config.toml
head_dim = 64
intermediate_size = 5120
beta2 = 0.98
weight_decay = 0.16
final_lr_fraction = 0.0
Each number is 128 + 32 x the weight over its row's rms, rounded and kept within 0 to 255. Layers, rows and columns count from 0. The size above them is the row's rms in percent of the matrix's.

# layer 4 MLP down (transposed), 5120x640, rms 0.0189, rows 3889-3898, columns 320-479
size [ 98  30  94 136  18 132  20  94 112 104]
[[129 126 122 120 150 140 127 115 127 130 154 112  84  64 167 151  96 125 120 187  50 134 143 127 110 149  80 107 123 136 118  75 186  50 150  99  70 123 184 132 172 111 116  87 145 122  67  94 119 118  99 169 153  92  96  74 158 167  98 127 143 179 133 109  95  83 119 127 101 159 128 179 144 148 128 171 152 166 160 115 118 135 161 147 105 129 146 151  74 112  95  91 104  93 132 174 159 120 147 176 214 116 144 153  81 124  89 135  46 118 109 110 113  63 130  67  93 175 208 121 138 153 136  87 131 152 140 146  71 121  91 117 149 130 196  94 155 157 139 177 119 150 129 141 151 160  83 131 118 118 133 113 115  79 119 104 105 145 171 181]
 [212 163 115  90 133 103 111 156 131 168 131 137 147 110 125 103 159 164 205 142 108 101  71  93 172 146 220  69 134 106  70 172 136 214  83 108  98  90 142 125 154 164 160 143  79 109 182 122 125 179 163 147 146 115 133 134 174 122 101 200 143 122 135  95  99 170 126 161 172 123 177 129  69 128 149 118 128 115 110 197 131  94 132  69  70 101 135 137 158 102 156  96 174 108 133 117 222 118 171  95 124 108  77 114 115 140 100 119 153 167 128 156 116 123 218 131  38 120  80 123  89 163 183 134 109 153  91 119 140  94 144 108 179 108 162 139 132 126 126 194 162 115 147 104 122 132 143 169  55 120  64  94 147  74 128 151 159 124 143 143]
 [130 180 101  79 147 102 104 114 105 117 103 109 147 198 102 112 156  86 134 143 187 122 179 156  78 114 115 144 159  78 112 136 116 169 147 129 132 156 109 161  99 140 112 140 167 115 168 139 128 104 123 138 154 120 120  90 105 161 111 142 150 146 114 158 188  87 130  87 158 126 208 192 113 138 161 127 169 127 119  78 113 114 113 141 141 121 144 192 117 154 107 114  71 168 129 127 136  76 186  80 107 141 179 112 126 113 159 121 115 162 122 185  99 117 123 138 124 120 118 210  95 112 160 124  95 119  82 132 117 104 143 131 124 108 157  96  63 128 124 156 125 121 119 140 153 138 123 137  94 174 166 120 106 139 142 176 117 163 120 225]
 [ 78 188 202 118 168 125 155 157 132 125  95 170 148 186 129 119 149 154 159  81 164 189 156 120 117  83 101 145 168 119 124 132 160 124 105  39 125 151 103 124 119 134 128 141  85 123 148 121 161 137  61  96  96 146  43 134 120 111 151 103 173 121 132 132 117  84  74  61 102  85 157 120 115 156 125 136 130  80 122 140 131 150 131 148 116 127 102 153 143 134 132 114 167 124 112 197 143 116 168 165 118 145 150  87  62 112 197 130 138 176 113 123 134 134  99  95 175 133 102 148 161  99 134 153 152 116 119  91 160 125  73 172 156 116 115 159 131 157 123  67 126  78 157 121 140 129 126 120 157 117 110 171  84 123 116 163 134  87 140  56]
 [ 85  71 107  98 134  76 129  81 141  75  92 109 137 127 174 144 122 138  90  92 185 108 133  97 122 208 129 159 160 156 134 102 194 149 133  82  96 142 165 186 138 132 137  70 126 175 164 126 155  99  95  86 151 122 148 147 153  99 161 139 132  50 109  82 144 140 102 222 134 146  85 207  59 106 152 140 142 156  99 121 116 131 119 133 112 142 104 167 103 119 168  71 141 164  98  99 152 131 179  87 131 172  80  89 156 125  35 100 106 116 100 106 125 147 123 106 150 159 109 166  77 105 137 169 118  87  62 101 158 119 155 159 147 152  96 217 117  95 145 106  96 149 162 165 181 144 125 128 112 128 141 114 144 107 143 138 157 152 104 106]
 [108 106 160  66 160  87 151 145  90 121 135  94 143 145 123 147 150 124 109  59 132  98 133  98 125 105 150 128  59 125  96 133 124  57 164 165 154 100 161 108  67 123  70 159  88 128 120 126 143  93 109 104 111 155 155  82 149 122  85  93 121 111 135 150 128 149  74 124  94 100  91 102  83 137 183  88  94 144 106 168 110 148 115 126  88 130 105 151 130 147 153 139 155  79 110 105 168 122 174 146 110 145 112  97  80 123 118 148  76 127 100  89 119 169 110 194 180  82  85 112 154 131  82 104 167 137 166 157  62 109 112 108 162 114 188 126 114 107 168 125  88 133 162 118 114 118 174  66 196  91 144 208 157 106 169  87 159 122 171 136]
 [120 195 114 126 101  96 173  97 141 134 130  89 155 120 152 110 117 124 175 154 129  79 113 131 136 154 109 117 140 137 137 111 102 134 139 194 127 158 148 152  82 122 146 167 163 147  54 154 159 104  89 111 115 127 160 103 170  93 158  97 109 152 112 117 125 149 195 145  75 140 143 138 141  87 115 137 144 127 103 199 119 136 149  88 125  51 143 110 144 185 109 107 142  44 147 176 128  72 132 137  51 168 168 155 147 162 152  79 147  87 132 125  80  79 140 182  88  59 131 164 128 117 125 103 140 195  84  66  95 190 129  69  70 113 161 115 124 148 103 179 116 136 131 142 109 113  66 113  76 176 116 132 116 125 106 105 106 138 122 134]
 [ 76 104  71 137 167 112 105 126  58 134 167  86 163 115 165  90 150 126 146 180 132 120 125 123 152  98 185 138 199 176 126 112 104 102 158 118 140 161 134  68 121 174 186 127 150 160  34 113 121  97 159 139 171  79 136  88 168 105 113 112 149 165 143  62 120 107 158 163 133 108 169 149 106 190 182 137 154 169 137  64 157 148 138 122 104 140 122 119  96  99  90 114 109 145 102  85 123 120 115 126  84  97 173 137 165  79  73 129  80 130 154 114 137  52 165 138 107 133 121 124 141 142 127 122 185 110  96  70 231  61  70 169 118 114 138 125  52 158 160 137 126 150 124 114 111 158 124 107 179 167 149  92 147 116 133 174 156 202 146 137]
 [ 82 103 185 124 138 197 159 105 156 127 167  63  57 162 161 132  91 128 146 117 133 153  55 141  76 124 158 124  94 140 145 125 170 102 104  87 204 151 100  97 167 121 171  87 114 108 117 149 172 143  55 134 143 118  39 155  98 150 173 115 166 138 134 127 123 106 130  98 133 122 118 181  99  71 120 192 132 140 107 113  82 158  98 175 122 145  92 135  96 125 105  55 207 117 212 151 178  93 103 119 168  55 102 146 142 140 113 121  89 136 111 109 143 122 186  75 176 132 126 102  59 171 141 136 176 145  49  91 141 138  91 112 133 132  93 141 152 152 162 112 147 121 187 125  85 136 147 130 133 165 167 128 109 119 162  91 175 160 154 171]
 [152 206 100 163 118 109 137  85  86 166 134  71 121 200 111 166 113 131 110 102  84 139 119 156 167 187 156  84  58  96  67 111 161 168 133 161  64  93 105  86 110 127 171 142 126 163 107 189  84 146 158 116 134  54 161  71 132 145  99 152 156 145 127 127 110 123 157 120 113 139 159 166 191  77 113 176 113 143 158 102 136 116 135  95 184 112 104 116 117  99 166 135 107 104 126 140 114 120 153 148 132 160 126 144  92 156 111 125 102 122  79 138 122 136  83 145 128 104 119 132 149 144  90 139 133 148 106 107 189 164 128 115 118  59 107 155 117 110 147 122 140  91 151 146  44  89 122  77 117 123  96 175 109 139 131 163 140 132  69 148]]
# layer 4 MLP up, 5120x640, rms 0.0229, rows 3890-3899, columns 320-479
size [ 60  99 125  56 113  60 100 109 107 102]
[[109  96  89 174 113  82 133 119 200  98 125 136 144 140  98 150 137 134 161 118 136 126 146 139 143 175  91 136 123 163 210  77 157  96 116  91 151 121 149 160 154 140  53 195 159 115 113 191 156 174 115 182 141 130 137 167 137 103 148 108  81 148 105 148 168 107 167  79 163 149 150 148 112 127 109  61 137 117 148 118  56 160 100 185 144 110 153 143 160 108  80 205 123 104 151  88 100  76  98 177 107 164 134  57 168 163 135 105  76 122 127 113  64  92 194 156 108 166 181  59  70 161 111 151 120 123 158 133 156 104 142 107 152 185  74 121  96 143 153 117 131  90  91  78 117  55 201  74  43 124 107 120  91 151 172 140 109 168 120 177]
 [152 133 186 131 162  95 110  87 159 124 116 122 107  95  65 148 140 158  93 170 202 155 127  97 151  91 175 166 123 148 132 129 123 142 164 164 171 109 152  73 115 121 154 137  51 136 143 129 133  42 106  80 134 165 178 156 128 147 106 118  42 104 171  94 122 138 144 100 111 155 122 202 132 169 111 125 165 110 162 121 134  92 113 154 149 104 122  80 130 171 152 173 144 107 135  79 112 150  95 175  58 103 114 175 137  73  68 151 105 124 128 144 132 178 151 118 146  90 145  95 126 118  92 136 144 144 152  97 129 137 127 166 155 121 132 135 112  94 123 161  94 152 118 145 134 127 115 144 149 127 124  87 134 128 141 159 170 100  99 115]
 [ 84 129 116 134  90 119  88  73 123  79 153 113 227  97 154 122 130 182 124 140 182 158 173 127 136 125  99 154 132 132 141 103 151 114 125 169 153 155 134 110 109 160  84  96 107 139 125 113 101 147 178 210 134  88  93 187  57 119 100 167 100 182 116 176 102 140 163 147  98 122 129  69 170 149 144  97 163 139 164  98 114 185 165 100 173 117 166 109  65  96  79 111 126 153 127 127 116  71  91 116 124 172 136 159  98 115 165 102 162 133 101 121  98  85 178 147  92 214 141 115 131 154 147  62 135  60 113 132 134 147 104 112  58 127 146  80  98 158 158 165  91 165 109 130 115 123 136  55 114 112 119 117 150 148  75 149  99 154 112 150]
 [143 146 141 159 170 102 123  84 105 117 116 149 192 170  64 134 109 159 154 124 104 131 106 121 118 165 109  93 112 184 132 111 168 161 179 174 132 128 185 113 144 177 118  86 187 124 108 164  81 107 141 146 156 146 104 148  77 170 164 134 156 112 111 107 145 102 133 112  58 106 176  81 118 144 190 166 132 183  81 107  63 179 133 139 178  93 134 138 207 136 144 114 157 166 111 135 131 184 154 126 112 164 173 157 101 170 142 119 151 104 103 110  99 120 209 139 110 121 119 110  77 148 159 109 153 102 159 154  96 170 155 118 185 114 119  97 109 143 161 143 145 132 109 114 154 157 154 117 141 124 119 119 119 115 146 169 100 116  61 106]
 [157  97  98 190 112  76  84 106 170 120  62 127 105 133 130 181 127 157 113 128 137  67 134  98 127 186  82 118 127 156 151 121 201  61 136 121  77 113 154 121 143 123 129  89 172 123  89 106 124 141 129 180 112 148 100 119 111 155 216 206  54 154 157 108 143  89 116 123 118 138 164 130 130 100  76 189 159 144 127 129 159 140 104  96  90 135  82 179 134 165 131 139 112 146 166 180 140 111 135 113 108 129 135  97 127 172 134 105 135 137 150 159 120  96 142 151 151 183 110 138 117 123 158 176 171 120 121 115  49 127 163  97 111 145  90  99 114 154 150 157 104 125 113 123 120 133 165 124 178 143 123 126 133 122 118  32 102 134 111 143]
 [171 178  94 104 149 118  75 137 153 146  96 201 163 156  90 104 128 160 202 160 160  96 168 124 145 134 133 129 144 172 138  86  83 163 229 140  95  82 138  97 132  80 147  89 165 141  46 122  89  77  72  63  89 143 133 153 163 100 114  91 135 145 153 150 158 103 148  74 124 103 172  99 183  91 132 123 115 129 126 162 149 141 153  92 118 124 103 113 131 150 121  98 119 122 135 148 102 111 158 123  87 103 116 149  91 136 151 146 180 123 160 111 138 118 134 109 159 113 145 112 122 145 100 110 160 152 159 108  81 123 175  93  80 178 141  97 124 153 162 129 157  90 142  83  85  83 117  76  79 155 113  68 137 178  82  61 120 183 130 158]
 [133 116 140  90 133  80 131 162 182 151 151 151  95 191 107 126 154 101 121 115 129  86 121 165 142 119 125 164  99  97 151 126 165 120 150 167 106  86 107 167  99 157  67 141  93 111 102 150 135 147 123 169 106 121  98 161 157 114 103  81  56  67  98 112  78 126 156 138 132 181 129 132 136  86  56  86 135  92 114 127  83 110 107 171 119  91 131 134 161 156 233 157 150  82 188 136 118 145 129  90 179 131 154 122 120 162 139 167 161 178 145 123 117 149  98  91 194 165 107 118 145 125  90 154 101 121 120 123 126 166 179 151 100 153  56 135  98 107 121 108 112 133  85 150 129 121 146 155 120 117 145 126 137 145 126  99 105 112 120 160]
 [157  80 136 103 108 133 127 145 154 124 114 161 137 110 105 102  76 140 164 162 147 120 177 103  78 140 194 159 143 137 133 114 188 180 123 104 152  93 156  40  40 143  89 140 138 130 114 126 101  92 144  96 107 179 180  91 105 160 185 139 123 119 154  93 126 123 120 114 112 102  84 164  74 109  83 110 145 122 131 134 174 128 165 100 180 114  84 167 120 197 168 124 138 109 169 120 117 176 148 112  74 146 120  95 116 172 101 179 147  92 164 134 111  88 112 154 147 211 130 127 156 140 104 170 122 133 140 127 130  81 142  93 138 116 184  99 117  79  81 118 137 108  71  71 135  97 126 147 156  94 100 130 150 135 123 165 128 125 105 154]
 [147 133 157 127 106 115 151 160 111 100 126 130 118  86 134 132 177 150 144 141 111 151  50 137 149 158 170 180 133 180 139 166 140 116 119 116 142 129 164 130 164 146  91 106 144 146 113 121  97  97 154 168 169 121 165 159 128 121 117 157 111 153 183 184 123  47 130 160 135  68 158 113  67 106 114 103 187 116 108 150  83  86  89 139  86 146  99 101 130  96 153 172  85 117 142 102 111 132 172 117  83 108 119 142 145 175 106 104 140 109 128 144 110 123 111 175  89 106 167 144  16 108  95 141 153 113 137 180 118 127 162 152 126 114 148 106 112 138 139 180  43  96 183 138 110  96 154 136 134 149 147 140  94 128 141 163 107 169 161 185]
 [152 197  81 181 103 139 118  87 165 145  85  81 103 130 116  74 109 146 162 152 189  63  93 140 174 166 133 109 201 151 204 115  89  47 126  96 122 143 140 130 109  98 160 112 171 144 177 113 140 139 100 108 170 171 124 124  67 139 163 109 132 171 114 140  98 118 164  64 191  88 120 150  83 103 108 170 148 156 154 118 108 139 138 129 164 147 170 174 169 120 122  82  27 140 163 120 101 119  94 155 170 172 135  57 161 133 130 171 111 150 176 166 129 119  99 177 192 109 129 106 106 133 102  70 174 189 163  86 105 153 160 109 143 141 110 125  48 167 113 110 127 117  77 101 159 157 140  83 121 148 169 131 144 107  65 146  60  96  81  93]]